Weights of a small GPT-style language model, trained from scratch on English Wikipedia: MLP 1152 GELU.
Each number is 128 + 32 x the weight over its row's rms, rounded and kept within 0 to 255. Layers, rows and columns count from 0. The size above them is the row's rms in percent of the matrix's.

# layer 3 attention key, 320x320, rms 0.119, rows 220-241, columns 0-159
size [ 92  97  92 106  97 101  94  94  98  93  92  87  98  95 100 100 101 104 102  97  87  91]
[[224 133 125 136 105 147  92 110 160 114  83 108 158 138 114 109  73  94 130 112 142 116 107 112  45  76 102 143 131  95 119 151 146  87 148 123 126 143 135 173 100 155 133 155 138 162  77 123 163 134 111 145 133 136 155 115 158 123 121 148 110  24 137 104 163 127 148  97 129 146  79 162 173 155  98 107  73 149  96 169 129  59  71 134 165 144 124 161 163  87  89 117 163 101 137 103 174 189  75 127 103 125 116 195  95 199 140 125  84 182 131 133 162 147 120  47  85 169  78 115 120 148 136 124 118  89 144 116 122 177 102 111 115 118 126 141  93 126 179 126 100 159 147  97 143 122 154 126 125 112 104 136 116 137 125  90 186 197 131 174]
 [159 163 107  82 172 147 184 102 132 101  77 111 170 109 145 137  77 194 165  82 149 186 138 123 134 153 149 186 157 128 176 124 123  89 129 179  88 115 130 145 141 175  63  82 118 134 147 167 141  94 121 138 123 144 127 152  79  92 173 147 158 112 129 103 118 107 142 165 100 121  84 129 112 150 149 138 109 136 120 138  82 105 110 126  94 108 162 145 101 143 154 142 154  79 191 150 139 121 146 104 131  84 124 163 115 224 122 169 111 112  91 167 161 124  91 135 117  74  97 153  83 151 145  80 129  78 135 112  72 109  68 101 102 148 164 118 124 125 185 179  98 140 136 135 125 141 164 120  88 122 141 140 124 162 115 136 117 108 138 105]
 [ 99  32 137 156 151 106 132 113 115 157 115  98 175 149 128 115  64 173 110 146 151 145  77 166 117 100 193 132 130 140 100 106 153 144  76  89  66 138  94 106  72 124 156 138  72 136 123  68 165 131 160 121 110 143 118 139 101  82 141 132  86 116 159 138 145 128 108 167 100 120  94  53 179 109  84 156 179 164 113 149 121 126 155  85 146 120  80  95 109 144 149 168 136 145 120 107 176 104 113 133 129 114 123 161 177 101 136  73 156 125 120 163 123 183 105 174 133  80 134 114 109 179 118 177 130 132 150 110 117  91 110 101 184 134  82 167 158 127 116 116 120 128 126 144 169 144 150 153 122 126 138 112  86 145 177  72 105 137  85 128]
 [214 136 193 131 133 140 154 127 136 133 176 113 195  84 180 103 136 144 120 145 163 112 134 132 104 161 143  76 136 141 114 111 113 164 142 154 135 143  91 156 128 106 120 148 106 156 162 144 153 131  86 112 132 145 216 113 109 108 124 143 118 132 209  69  97 112 106 147  70 130 132  96 123 132  88  61  96 136  97 164  75 109 142 158 134 152 107 152 113 164 119  72  82 126 111 183 164 110 107 102 124  97 154 142 172  80 146 140 169  95 128  81  77 143 165 151 131 123  96 113 151 112 200 140  35 155 144 126 118  76  90 134  97 124 126  83 141 101 126 127 144  89 124 126 189 177 137 145 176  93 134 166 148  47  95 130 109 102 130  95]
 [112 156 148 131 177 153 133 140 131 104 120 133  72 132 200 146 162 105 117 119 148 117 174 174 120 205 119 135 129 111 145  81  68  97 149 130 139 163 119 129 104 135 121 146 155 164 154  76  90 158 130  95 144 129 158 148 160 108 112 187  62  41 127 107 148 138  79 176  83 108 170 129 147  98 106 104 123 178 121 122  87 116  89 104  67 111  87 131 188  72  95 148 154  81 105 124 115 141 132 163 125 117 127 130 131 119 142 108 123 136  71 148 121 129 113 105  90 129 135 128  86 115 162 134 110 152 145 155 155 185 170  88 122  85  76 141 110 170 101  90 128 108 163  88 116 152 138 116  73 189 101 112  57 110 157 163 120 144 194 166]
 [124 171 172  95  94 121 113 115 135 160 148 150 114  96 184 105 136  76  71 140 166  76 141 147  92  99 156 103 193 178 165 149  76 109  90 123 113 141  67 112 136 149 179  66 122 142 131 127 104 157 157 160 149  82 132  77  95 116 147 107 119 149  99 143 134 174 141 134 136 135 125 127 102 127  96 132 113 108 155 213 189 124  99 121 140  87 151  61 153  67 124 143  92  61 139 130  69 169  40  85 147 127  94 107  92 127  93  97 157  69 122 130 136 116 105 113 116 155 125 119 104  70  96 146 168 125 141 161 161 136  98 132 130 105 185 134 137 104 120 114 134 147 127 181 142 140 155 178 139 155 177 168 130 124 157 140 119 120 133 144]
 [136 142  87 130  56  64 146 137 173 140 115 112 115 119 116 161 132 127 111 102  98 112 172 144 201 176  52  78 164 152 125 104 132 157  99 142  93 111 123 109 116  88 207 106 136  80 188 170 119 155  97 148 118 212 131 132 112  99 136 157 125 150  84 133 170 189 198 169 128 178 166 154 118 162  58 119 143 185 110 153 121 138 169 141 109 134 136 114 125 137 150 102 151 165  90  81 147 190 133 163 149 145 126 114 102 130 138 153 126 160 160 151 127 130 156  63 105 160 137 116 110 139 137  90 128 138 168 170 117  99 107 118 134  94 118  95 196  89 118 105 124 121 165 124 135 121 152 110 141 130 111 147 135 121 186 145 157  86  83 150]
 [140 197 120  87  93 134 138 103 119 119 130  82 161  95 119 140 144 119 165 127 132 182 166 126  91 174 126 116 145 133 111 162  52 149 105 102 100 142 119 168 137  97 105  80 157 105 155 176 148 122 113 171 141  41 140 171 153 147  89 105 126 136 152 157 132 112  87 138 133 141 155 166  98 129 103 128 118  84 117 162 211 177 120 131 196 131 120  84 172 169 118 166 135 140  51  94 117 106 127 156 155 135 129 123 121 100 139 171 106 136 195  19 113 123  68 161  75 144 135 151 131 106 119 121 153 140 146 107 139 201 100 110  82 112  97  38 164  91 131 184 141 123 104 134 110  90 108 139  95 166 123 110  88 138  62  83 162  66 147 139]
 [145 167 159 100 106 146 141  66 152 108 102 127 138 131  84  73 135  40 104 157 131 130 216  95 103 100  80 133 115 119 170 128 104 158 139  99 159 118 112 124 146 114 125 113  86  61 146 124 140 122 161 151  98 103  97  92  58 121 236 113 108 159 126 138 140  91 167 162 163  96  84 163 117  99 116 157  85 122 210 117 115 123  93 141 147 122  92 132 142 126 164 118 112 120 141  97 127 123  87 121 143 170 100 155  57 155 146 115 106 136 180 119 161 128 134 178 107  90 188 153 122 152 114 139 157 107 128 137  91 157 143 118  92 112 125 120 110  78 123 163 140  90  65 190 137 143 209 119 128 132 162 126  76  98 142 125 134 107 193 150]
 [139 128 171 143 168 129  57 126 142  98 107 112  78 117 119 113 112 165 113 174 130 172 160 125  97 153 104  40 139 158 159 110 140 133 159 135 143 141  91 165 142 153 137 111 108 103  94 137 196 127 128 146 140 157 100 178 188 137 128 138 207 137 128 143  93 157 170 142 151 115  88 162 138 171 139 120 145 121  81 148 113 118 127 121 120  48  96  98  94 112 146 153 136 126 165 129 121 120 113 154 124 126 139 115 148 148 113  95 132 116 176 128 132 110 103 135 125  54  79 161  59 106 139 162  83 118 153  98 147 150 105  87 163 136  72 128 143  71  80 149 143 168 122 143  98 121 106 134 125 230 190 171 116 135 191 169 111 140 162 167]
 [163 130  85 128 168 176  81 109 156 153  74 152  73 102 149 121  84 137 100  87 101 107 175 121 147 120 190  77 148 142 145 123 110 170 151 137 118 152 155 159 124 165 142 114  79 100 143 128 131  93  93 141  84 149 129  93  70 138 115 107 110 127 109 115 104 131 116  97 163 129 135 105 117 148 126 215 151 144 188 117 104 126  99 111  75 155 145  95 127 108 131 136 142  87 137  90 155 154 125 137 120 100 116 129 139 114 146 125 133 139 134 127 117 161 164 112 135 140 131 107 125 161 126 158  78 132 172 101 119 124  92  66 137 162 177 145 169 150 102 148 154  98 114 142 201 105 118  98 125  96 136  91 125 118 129  72 112 129 114 111]
 [165 137 146 145 100 117  91 107  68 133 140 142  51 152  98 177 120 138 111 107 116 148 142  85 100 113 174 124 177 137 133  71  82 123 100 169 132 150 165 131 116 137 103 146 117 142 119 124 156 127  60 110 113  57 138 136  91 112 138  23 145 169 179 131 164  91 101 119  91 157  86 113 115 123 154 106 126 153 186 131 143 127 137 149 154 131 125 105 125 172 154 160 187 122 153 129 133 161 130 105 185 198 123 144  96  82  56 118  61 167 113  91 183 149 122 164 139 123 156  89 132 102  99 176  98 186 111 138 138 174 141 173 107  90  97  99  92  63 143 172 183 164 163  74 146 165 134 126 146 152 109 113  82 129 156 110 106 104 175 203]
 [148 110 189 108 118 126 137  82 116 145 152  86 171 129 119 108 176 127  58  99 117 152 139 130 155  81  81 119  74 139 132 104 138 135 140 130  97  70 163 124  91 117 127 160 118 123 131 129 167 143 143 112 105 155  78 118 132 158  97 117 115 193 177 111  83 135 141 152 127 104 154 104 181 139 168 137 173  83 139  72 130 142 152 155  61 177 148 142 159 150 112  61  84  62 103  88 151  72 140 150 159 121 231 154  90 167 120 119 126 163 178 128 172 145 127  56 171 117 135 119 146 152 109  59 101  68 119 114 134  96 154 132 133  96 145 131 134  94 130 125 118 119 108 133  90 174 136 113 163  89 162 112 159 100 104 139 164 143 153 162]
 [199 117 121 161 152 154 129 155 119  87 140 156 128 164  91 152 126 126 158 103  73 126 165 112  65  64 108 163 155 139 122 109 105 101  73 111  63 129 128 122 150 163 118 157  65  96  71 116 136 147 135 132 130 127 106 146 120 125 137 129  90 119  94  93 179 142 103 102 178 208  68 130 119 166 151 131 125  72 153 162 120  75 181 115 136  89 106  55  90 140 150 114 123 115 101 165 106 112  95 111 113  79 162 117 162 146 134 135 100  54 130 149 114 121 138 118 109 104  83 167 162 134 123  46 158  61 106 122 164 135 110 123 127 123 187 117 122  90  86 114  85 131 142 187 120 205 135 156 132 149  73 156 105 144 190  77 143 118 132 116]
 [146  96 136 129  99 131 101 136 152 171 197  66 115 188 196 178 162 109 119 179  97 126 195 171  69 139 143  96 153 123 159 140  58 143 128 149  79 123 138 207 129 167 128 130 170 121 146 141 107 116 141 156 110  61 130 105 158 137 128 104 132 148 113  95 109 188 182 108  87 135 190 190 161  83 153 106 130 129 156 105 156 114 128 103  62 108 153 139  97 134 141 120  89 129 177 119 125 153 100 131 132 138 172 148 100  81 159 138 142 164  99 157  81  44 159 164 122  89 151 148  88 119 132 131  75 117 177  76 115  73 166 157 104 136  86  73 206 137 110 148 145 152  96 169 118  99 142 122 129 118 133  60 158 115 137  89 130 132 120  95]
 [111 140 101 125  95 141 138  81 105 152  71 127 100 109 134 156 128 132 130 132 145 122 139 199  37  90 147 122 175 122 136 153 132  72 129 102 119 138 163  97 140 148 100 177 175 152 115 182  97 148 156 121 148 117  95 118 126 104 215 126 128 119 161  88 128 141 163 119 110 125 118 169 105  58  85 199  96 195 135 121 122 159  77 153 125 130 127 128 130  97  83 115 118  99 138 101 129 129  29  89 108 163 166 141 146 111 130 143 148 101 133 140 107  76 181 160 127 124 133 106 116 117 197 146 151  75  97 150  83 141 139 128  70 183  74 159 142 162 156 147  94 153 149 110 158 122 142 116 153 166 108  96  93 162 147 178 123 177 153 224]
 [115 159 163 145 107  92 158 151  85 127 188 136 103  95 107  71 124 151 114 126 144 157 119 174 112 137 117 113 138  76 128 100 147 129 157 145 107 217  93  74 130 168 147 102 139 115 113 134 160  81 123 146 150 101 173 103 130 183 102  97 143 132 123 134 138  84  93  85 139  93 140 157 127  95 100 131 104 132 123 142  98 131 146  94 167 188 105 121 111 205 158 161 138  36 119 113  82 108 125 136 118 117 107 171 150 140  94 111 191 172  57 172  78 198  92 147 114 124  72 102  79  88 125 125 106 136 174 124 203 148  75 131 206 100  86 130 128 128 178 131 160 122 179 173 124  74 128 117 106 147 184  91 179 126 116 124 116 132 160 119]
 [121 104 156 129  76 117 129 134 131 175 123 103 136 108 203 109  80 116  91 102  94 137  74 175  52 177 154 124 168 145 131  94 107 147 115 161 126 113 173 182 113 132  95 117 213  89 165 130 162 129 107 108 125 117 141 117 144 111 161 110 143  37 125 127 144 136 148 132 116 134 118 109 184 167 126  96 173 118 119 120 112 127 110 168 142  60 116 139 101 161  91  78  92  98 134 112 138 143  99 137 144 132 108  90 152 146 113 162 162  95 148 149 131  91 134 161 179 122  72 158  64  31 162 134  80 164 136 183  93 130 109 207 176 122  95 147 135 146 138 119 119 109 165 143 103 104  87 196 138 162 179 180 116 139 129 101 111  75 146 116]
 [143 174  93 170  62 174 127 133 114  96 114  95 132 111  92 145 157 107 187 158 161 117 132 140 116  95 141 167 174 123 122 127 146 137 120 188 128 142 104 159  89 219  91 140  91 104 135 139 127 152 115 119  91  95  86 170  91 104 139 109 118 141 113 144 141 129 150  62 153 124 116 142 157  95 116 127 156 138 134 167 160 122 106  61 141 153  76 135  94 148 143 180 100 134 141 160 144  88 101 180 141 158 142 123 156 145 191  64 149 103 158 125 128 151 153 172 150  82 131 132  72 165  71 131 155 192 199 100 159 166 134 131 162 164 130 110 148 139 117 119  90 124  99 101  86 137 171 160  82 118  99 108 112 162 155 124 120 100 194 149]
 [ 89 127 149 179 128 126 111  86 115 122 119  86 167 140 105 127 151  73 141 158 128 166 107 172 167 146 114  79 157 121  90 128  41 184 124 155 116 152 113  74  98  87 120 135 171 144 118 197 122 144 111 131 121 115 105 110 117 132  82 136  82 107 143 157 109 117 116 114  94 180 105 145  73 108 134 162 143 178 162  59 108 104 122 182 142 164  92 137  90 137 167 123 139 101  36  90 120 124 104 151 198  76  64 138 118 132 124 192 172 159 165 109 145 146 133 138  90 154 126 137 139 131 130 139 117  94  77 130 160 145  81  70 130 135 129 123 137 132 127 128 134 181 118  86 145 127 191 123 153 154 105 133 145 128 200 120 124 141  92  54]
 [122 110  55 163 149 105 105 139 130 118 149 197 156 112 109 212  88 124  87 107 161 168 101 155 140  96 136 101 110 160 151 130 138 149  77 154 133 159  99 145  89 156 139 132 114 132 106 138 129 121 120 190 185 203 137 205 147 127 148 137  97 132 169 132 174 140 156 146 182 128 131  49 183 155 177 176  88 145 117 153 114 199 131 176 148 150 109 146 115 140  88 121  99 129 133 133 104 107 165 113 232 164 111 174 131 111 101 155  61 169 162 154  76 105 105 143 118 124 163 167 161 183  61 103 150  98 162 134  83 107 150 113  81 107 131 155 151 107 120 147 143 130 200 132 135 150 118 145 116 119 115 145  73 160 118  87  67 109 131 118]
 [131 172  94 155 116 170 115 133 162 152 137  83 119 136 104 196 137 125 123 153 107 138 162  90 126 120 122 114 117 104 152  97 122 122 186 138 115  95 136 126 121 154 108  89 158 236 213 112 143 109 137 105 120 129 167 158 110 171  71 103 127  95 111  87 114 135 135 161  94 170 119 118 168 154 149 108 167  92 126  80 142 144  88  61 104 136 127  96 121  96 147 125  90  97  57 112 143  87 121 168 163 143 126 123 150 167 183 135 129  61 143 124 126 156  89 153 121  88  91 151  94 129 125 142 101 136  95 161 132 103 146 150 101 182 100  86 169 122  84 119 122  89  93  99  77 153 121 124 105 152 123 125 132 123 195 139 116 125 166 122]]
# layer 3 attention query, 320x320, rms 0.125, rows 221-241, columns 0-159
size [ 98  92 106  91  96  89  89  91  92  87  86  93  85 104  88  88 101  99  89  84  92]
[[158  85  97 111 127 144 106 168 162 167 123 105  65 111 164 131  91  94 150 126 100 144 146 218 103 133 125 135 163 108 131 100 113 119 119 155 128 132  78 163 144  44 149 129 119 156 144 101 172 128 113 152 179 136 139  80 124 110 144 164 130 103 129 106 155 116 147 110 106 130  74  40 142 170 112  83 146 166 114 137 187 133 107 133 154  23 133  70 117 168 132 187 147 217 126  82 117 169 116 180 136  69 156 163  73 190 129 139 120 113  87 144 146 116 118 170  88  83  97 165  97 125 166 119 144 149 219 135 122 165 146 133 106 134 170 103 128 115 109  78 110 151 141 185 129 119 156 113 153 127 157 130  90 174 114 164 122  83 160  90]
 [124 150  67  98  82  97 149 128 121 143  91 158 115 133 106 117  93 155 130 193 106 126  94  91 123 104 134  90 141 114 169 175 168 192 149 166 120 153 148 130 114 128 131 169 116  96  73  87 202 117 139 164  94  98 192 103 127 141 125  90 141 142 160 164  89 133 112 109 108 105 135 144 131 134 120 134 125 165 148 105 102  16 117 136  54  50 128  81  96 131 161 133 148 151 106 106 124 171 138  75 134 121 144 122  96 134 156 145 128 152 156 169 122 135 108 117 172 147 158 136  66 139 127 131 136 130 149 161  81  93  87  77 145 131 164 181 119  99 129 177  99  80  83 165 173 135 104  92 188 137 123 102 169 157  62  75  60 148 137  78]
 [157 141  74 136 167 133 145  64 127  77  71  82 140 152 151 173 105 122 113 132  98 126 126  85 160 157 119 106 155 164 132 151 171 162  79  84 124 150 117 140 152 134  75 132 130  97 153  95 191 114 124 142 115 147 132 128 118 126 129 109  84 133 137 108 127 124  81 112 140 142 135 163  99 129 187 110 139 118 108  81  92  69  61 169  75 113 164 108 204 179 144  68 170  94 117 185 128  79 110 190 118  87 127  95  97  89 129 174 126 158 215  66 112 119  90 177 161 142 140 135 129 126 122 175 106  99  98  55 118  89 127  97 150 130 147 168 124 151 113 174 141 142 123 101 156 108 161 117 142  79 133 141 126  81 139 163 107 163 113 164]
 [112 213  80  83 105  95 138 116 131 172  96 206 208 136 148 160  61 143 155  96 145 141 119 149  80 150 106 146 117 157  92 106  92 111 122 142 133 139 131 110 120  90 112 130 112  91  72 142  88 138 161 101 144 118 130  95 128 140 149 121 123 123 137  46 152 142 100 154  83 123 124 131 114 163  62  99  82  90 157  91  94 172 110 137  96 108 106 137 139 111  94 172 126 150 121 127 124 159 172 181 162 127  47 109 108 135 106  94  77 155 188 139  93 128 143 170 178 135 154 131  94  90 124 159 152 166 111 145 130 108  95 157 162 141 173 193 158 116 166 125 126 139 163  73 123 147 177 136 155 116 125 142 111 125  86 142 163 175 106 146]
 [ 83  63 142 106 139  82 135 107  76 109 100 129 113  89 143 144 178 119 132 148 106 129 134 136 154 147 117 139 127  92 113 119 160 159 103 153 178 100 123 134 143 113 142 134 168  87 170 126 168 131 118 107 108  98 158 134 153 166 116  96 167  92 128 119 139 114 128 138  84 139 135 188 158 141 126 103  80 115  74 159 155  81 108 145 187 183 144 153 143 163 180 107  90 183 128 114 132 102 132  71 123  77 112 129 116 159 110 162  95 138 172 177 150 115 111  89 121 128 180  78 129 163 140 141 172 155 119 153 124 118 151 105 136  75 131 115 113 126 108  90 131 134  78 129 107 102 120 142 120 216 100 182 160 160  63 149 128 173 161 150]
 [146 203 143 112 167 142 167 166 139 130 147 148  78  82  78 175 171 134 205  86 134  94 120 126 102 104 112 139 164 187 143 139  80 114 163 108  29 136 134 128 116 168 104 133 154 124 135 107 128 164 218 107 212 151 149 148 180 125 150 154 129  88 121  98 105 138 163  94 131 147 111 115 140 134 119 144  51 120 123 160 140 133  86 110 134 132 103 104 159  57 112  87 128 105 159  95 158  99  66  96 148 159 102 118 121 248 154 161  69 104 137 192 108 161 169 117 110  74 137 118 175 169  65 151 161  88 125 132 129 109 163  95 114 145 146 140 114 108 130 147 103 113 157 163 146 117 167 152 125  96 119 117  76 145 131 121 117  90 184  75]
 [192 154 153  70 130 185 154 178 111 108 160  74 162 116 168 140 141 166  79  87 101 110 137  79 133 137 123  88 131 104 180  84  89  61 116 148 153 157 170 179 104 106  98 104  84 109 124 122 128  95  91 108 116 161 118 101  85 131 140 150  88  73 155 104 131 102 122 143  96 142 145 181 155 202  89 151 156 101 179 138  88 173 143 143 176  87 155 109 153 122  88 119 219  99 137 171 178 133 139 152 157 118 130 127 151 111 151 107  80 132 148 109 168 102  89 182  96  96 105 143 132 187 123 118  86  85 142 125 113 188  87 154 101 111 138  67  97 102 133 176 195 146 205 127 147 143 184 150 108  67 105  91 126 114 105  93  93 218 136 175]
 [131 170  71 162 177 122 143 112 120 120 132 123 137  98 142  97 114 100  91 119 114 123 111 145 122 126  96 132  92 129 144 101 159 139 142 170 158 141 135 162 203  69 125 153 139 152 139 148 160 132 213 117  84 112  98  95 121 125 140 188 107 126 180  65 136 132 160 136 128 146 128 242 113  61 121 162 149  81 179 127 195 146 111 164 148 166 159 126 107 143 157 105  85 110 113 102  93 142  94 127 160  99 170 132  82 132 158  92 103 172  66 160  83 186 116 107 113 169 191 135 111 163 150 120  74 148  69 171 191  95 113 127 159 124  74 112 179  93 111  90  99 105 108 127 105  94 111 169 124 223 169  83 112 132  93 125 136 106 101 149]
 [ 94 165 140  87 128 115 144 102 134 185 150 126 138 134  93 165 170 174  72 104 121 152 160  93 155  99 171 128  95  96 186 130  90 128 107 139 128 124 130 150 160  94 153 176 175 147 154 146 161 147 109 111 132 112 167 105 146  69  83 109 178 135 165 162 195 105 169 145 157 160 131 138 106 168 183 142 133 102 206 129 108 104 109 138 121 127 178 138  49 173  91 135 127 190 136  82 152 147 131 126  68 124 118 100 108  65 126 111 146 175 155 148  98  93 156 111 104 100 150 162  85  98 153 147  77 145  86 107 135 118  88 147  31 164  95 149  92  98 200  93  82 141 137 124 142 110 126 126 103 164 174 152 138 135 129 126 147 117 117 108]
 [135 154  91 161 118 109 133 111  98  99  89  97 195 125 160 111 123 153 194 168  75 122 142 128 144 138  84  82 135 176 148 102 113 139 126 140 133 155  99  59 111 127 175 153 108 159 205 131  74 187 141  84  99 107 159 139 143 120 151  83 124 120 132 130 108  95 178 119  99 126 137  88 166 152 169 133 131  82 171 122 128 133 109  94 104  60  83  76 179 139  98  75 120 142 117 129 128 120 111 133 205 137 110 104  97 114 187 169  99 131 141 111 170 172 150 145 104 131 141 152 193 172  98 107 158 114 136 120 115 164  51  99 136 119 177 112 125  89 127 161 110 121 138 148 127  89 144 127  60  67 113 197  49 165 138 152 113 121 110 204]
 [107 119 123 114 104 129 106  76 149 112 160 141 141  92 106  60 105 150  87  83 150 118 126 189 162 165 186 119 178 178 187  72  35 200 131 154 137 116 111  94 140 107  91 125  89 120 121 113  69  60  86 132 157 115 120 151 128 174 131 126 169 106 148  88 144 130 152 138  93  90 136 148 115 138 136 145 163 148 109 174  92 150 107 190 172 117 113 203 134 108 153 152 186 178 155 118 116 106 109 109 147 147 135 126  84 113 116 111 138 152 141 170 161 140 132 106 160  93 131  32  87 104 145 134 188  99 133 113 172 197 133  76 140 125  94 122 138 136 147 208 155  69 150 134 115 152  69  94  73 142 176 132  77 150 133  94 191 157 110 189]
 [144 178  78 117 146 117 141 176 141 174 105 126 175 155 169 134 118 164 114 127 133 131 141  71 104 153 134 110 123 101 135 143 130 221 140 141  73 118  85 128 163 114 114 112  79 141 164 106 150 131 140 122 109 116 128 145 147 155 130  65 134 112 119 147  92 100 103 154 132 136 131  93 144 164  85 162 185 141 148 127 127 166 109  98 111 128 107 126  78  81 142  79  64  87  91 136 144 131 143 107  92 143 132 138 122 106 199 132 198 118 172  83 137  88 182 155 167  96 160 130 140 122 152 116 105 154 188 223 135 129  97 120  90 158 113 113 155 147 159 125 178  98  32 178 172 115 104 148 189 162 133  65 156 100 146 169  82  52 159 126]
 [ 96 175 135 116 126 197 147 108 191 133 174 136  70 113 173 116 165 112 154  71 118 107 123 201 202 125 147 113 109 147 147  96  98 127 134 141 111  90 116 116 157  75 108  75 111 153 171 125  96 121 142 122  85  91 163  68 190 149  87 125 114  89 141 179 157 109 159 124  89 126 140 139 104  96 111  62 155 111 127 150 143 124 141 113 127 149 124 148 116 165 115 112 149 177 131 189 135 140 109  70 108  69 167 105 179 157 141 147  53 113 171 151 155 198 132 117 185  54 134 158  94 161 117 144 121  73 158 186 104 202 134 164  68 145 131 150 147 138 188 108 127 131  92 134 200 166  91 155 153 101  80 136 107 101 123 170 124 166  76 159]
 [125  77 170 120 116 136 137 117 115 104  82 132 179 149 132 106  81  58 100 187 100 136  82 129 105 131 115 121 150 175 103 127  98 146 142  63  64 138 123 126 201 184  93 103 138  79 136 118 151 131 103 135 153  68 125  96  94  66 103 108 141 168 137 113 132 142 124 182 157 123 124 139 138  86 172 169 110 136 118 174 103 166 127 137 187 192 176 131 152 112 131 138 135 111 130 147  92  95 100 136 139 108 133 104 119  90 125 120 133  90 166 137 127 117  93 199  40 129 187  61 120 116 110 238 102 152 144  51 121 147 104 107 148 143 138  72  89  50 136  89 145 144 159 174 123 119 183 168 157 106 154 198  95 184 118 130 104 118 167 141]
 [115 111  93  72 115 127 113  82  83 160 101 165 151 137 146 178 105 116 118 131 125 145  95 144 122 161 166  84 139  77 131 170 120  68 114  77 148 118 142 135 151 131 137 124 182  95 106 133 125 110 147 141  75 156 101 107 111 105 124 137 129 125  99 130 102 146 171  91 139  94 122 137 170 142 129 125 100 158  66 158 137 179 153 145 145 142 172  81 172 140 146 146 108 135 114 110 166  87 120 114  96 136  27  86 106 142 140 160 112 134  50 133 126  86 179 154 118 148 139  77 150 182 144 192 112 185 145 138  81 157 118  77 120 130 102 162 139 150 154  66 111 114  65 107 132 130 169 129  72 113  88 127  97 114 151  93 130 101 145 125]
 [120 108 142 130 183 144 124 127 107 137 112 142 131 140 114 174 136 104 152 137 140  73 134 215 146 155 143 145  64 147 116 140  94 127 138 178  97  95  74 123  98 148 115 190 180 126 170 180 170 119 125  92  87  83 108 122 123 123 100  91 147 110 149  99 156 124 132 146 150 105 154 184 135 139 146 145 120 163  96 148 142  79 108 132 118 128 122 170 113 135 144 105 185  68 152 141 142 161 154 161 184 162 139  59 132 116 166 113 146 173 136 165 135  86  93  99 167 146 143 106  97 102  83 123 123 160 176 149 173 157 103 101 158  94 161 136  98 164 119 129 113 152 163  94 113 119 109 115 124 190 178 141 136 128  91 104 138 119 122  52]
 [ 60 180 120 104 182 150 100 103 124 190 100 162 129 119  99  91  82 180 162 167 171 165 182 117 140 127  77 160 182 121 190 158 137  72 146 174 145  89 113 168 128 167 183 212  96 151 123 120 163 128 116  94 216 165 136  59 131 184 156 123 144  84 176 128 138 148 127 140 106 161 119 125 126 180 179 109  46 162  74 156 117 130  61 137  94 120 128 164  63 144 117 127  93 123 153 118  92 122 137 106  92 111 122 125  99 176 153 189 137 121 112 145  87 136 133  97 147 114 133 109 121 126 166 161 134 144 140 118 103  98 103 166 119 188 131 107 110 133 153 146 140 135 137 126 161 158 116 115 120 150 187 114 139 106 154 123  92 109 145 169]
 [ 93 128 104 140 132 133  93  79  97 133 163 187 115 105 129 119  67 162  95  84 156 134 123 170 118 133  55 144 107 158 152  80  56 178 146 107 143 140 151 134 163 202 147 133 144  99 151  89 188 145 140  85  79  63 141 144 112 170 152 131  91 148 108 141 164 151 136 152 120 149 145 190 140 145 154 148  80 143 152  92 133 167 165 126 114 141 176 220 174 139  92  68 119  91 145  90  80  81 111 131 106 154  71  96 152 130 140 114 126 137 183 118  77 114  99 136 174 149 136  90 121 133 168 140 120  89  86 166 106  61 149 100 140 129 114 214 120  78 104 102 170 135 142 129 168 110 151 146 110 128 108 189  91 128 135  97 164  78 146 136]
 [130 151 150 176 173 134 160 112 110 107 174  66 103 144  57 106 150 168  93 136 152  82 130  98 111 120  91 120 133 117  91 116  97 154 202 122 144 162 138  97 118 153 143 137  93 195 148 118  92 169 174 102  83 144 137 178  89 110 156  91 153 134 131 123  97 101  57 123 128 218 111 153 131 112 113 126 130 128 161 108 111  91 126 176 113 175 119  63 184 116 121 133 139 142  89 132 106 130 139 143 132 150  60 108 115 136  81 101 139 162 119 175 132 107  98  97 186 151 102  34 158 120 102 150  93 182 142 114  94 167 136  96 121  85 186 131 110 116 140 131 124  42 180 122 148 176 147 158  86  99  83  92 112 146  79  97 164 177 123 199]
 [142 124 176 132 147 102 181 189 109 175 119  81 128 179 138 135 135 141 136  85 153 155  87  98 123 129 128  56 123 156  96 137 142 132 118 174  91 136 104 150 134 143  61 109 159 160  85 124  79  77 109 126 165 151 140 107 114 167 162 132 191 149 108 156 186 138 149  91 113 148 143  96 104 116 113  93 141 142 149 153 110 112 201 152 140 126 115 130  50 135 128  96 126 155 167 111 130 138 176  89 155 193 171 155  81 166 128  95 133 124 139  84 155 123 123  41 139  89 136  85 117  79 111 114 122 115 169 156 214 159 132 194 190 121 114  86 162 140 205  80 141  98  72 118 127 133 137 144 167  64 114 121 176 124 134 164 161 108 144 128]
 [109 163 162  84 234  74 145 184 156 164  82 162 104 165 147 174 135 159  72 152  82 165 187 178  76 154  92 172 118 177 120 161 123 157 128  87 146 112 131 222 131  84 146 135 139 112  77 116 133 132 122  95 108 127  99  97 144  88 123 140 125 106 103 131 166 134 120 135 139 136 114 109 139 156  92 139 148 127 140 168 184  44 118 105 131  82  46  70 140 162 144 106  91 145 144  81  92 119  84 105 122 131 113 115  82 116 207 160 113  92 107  96  87 129 129 185 151 127 139 130  89 155 141 125 162 116 127 114 166 112 121 119  99 127 119 106  83  84 182 153 133 127 184 162 103 123 209 136 121 139 175 158  79 160 107  88 199 138 170  63]]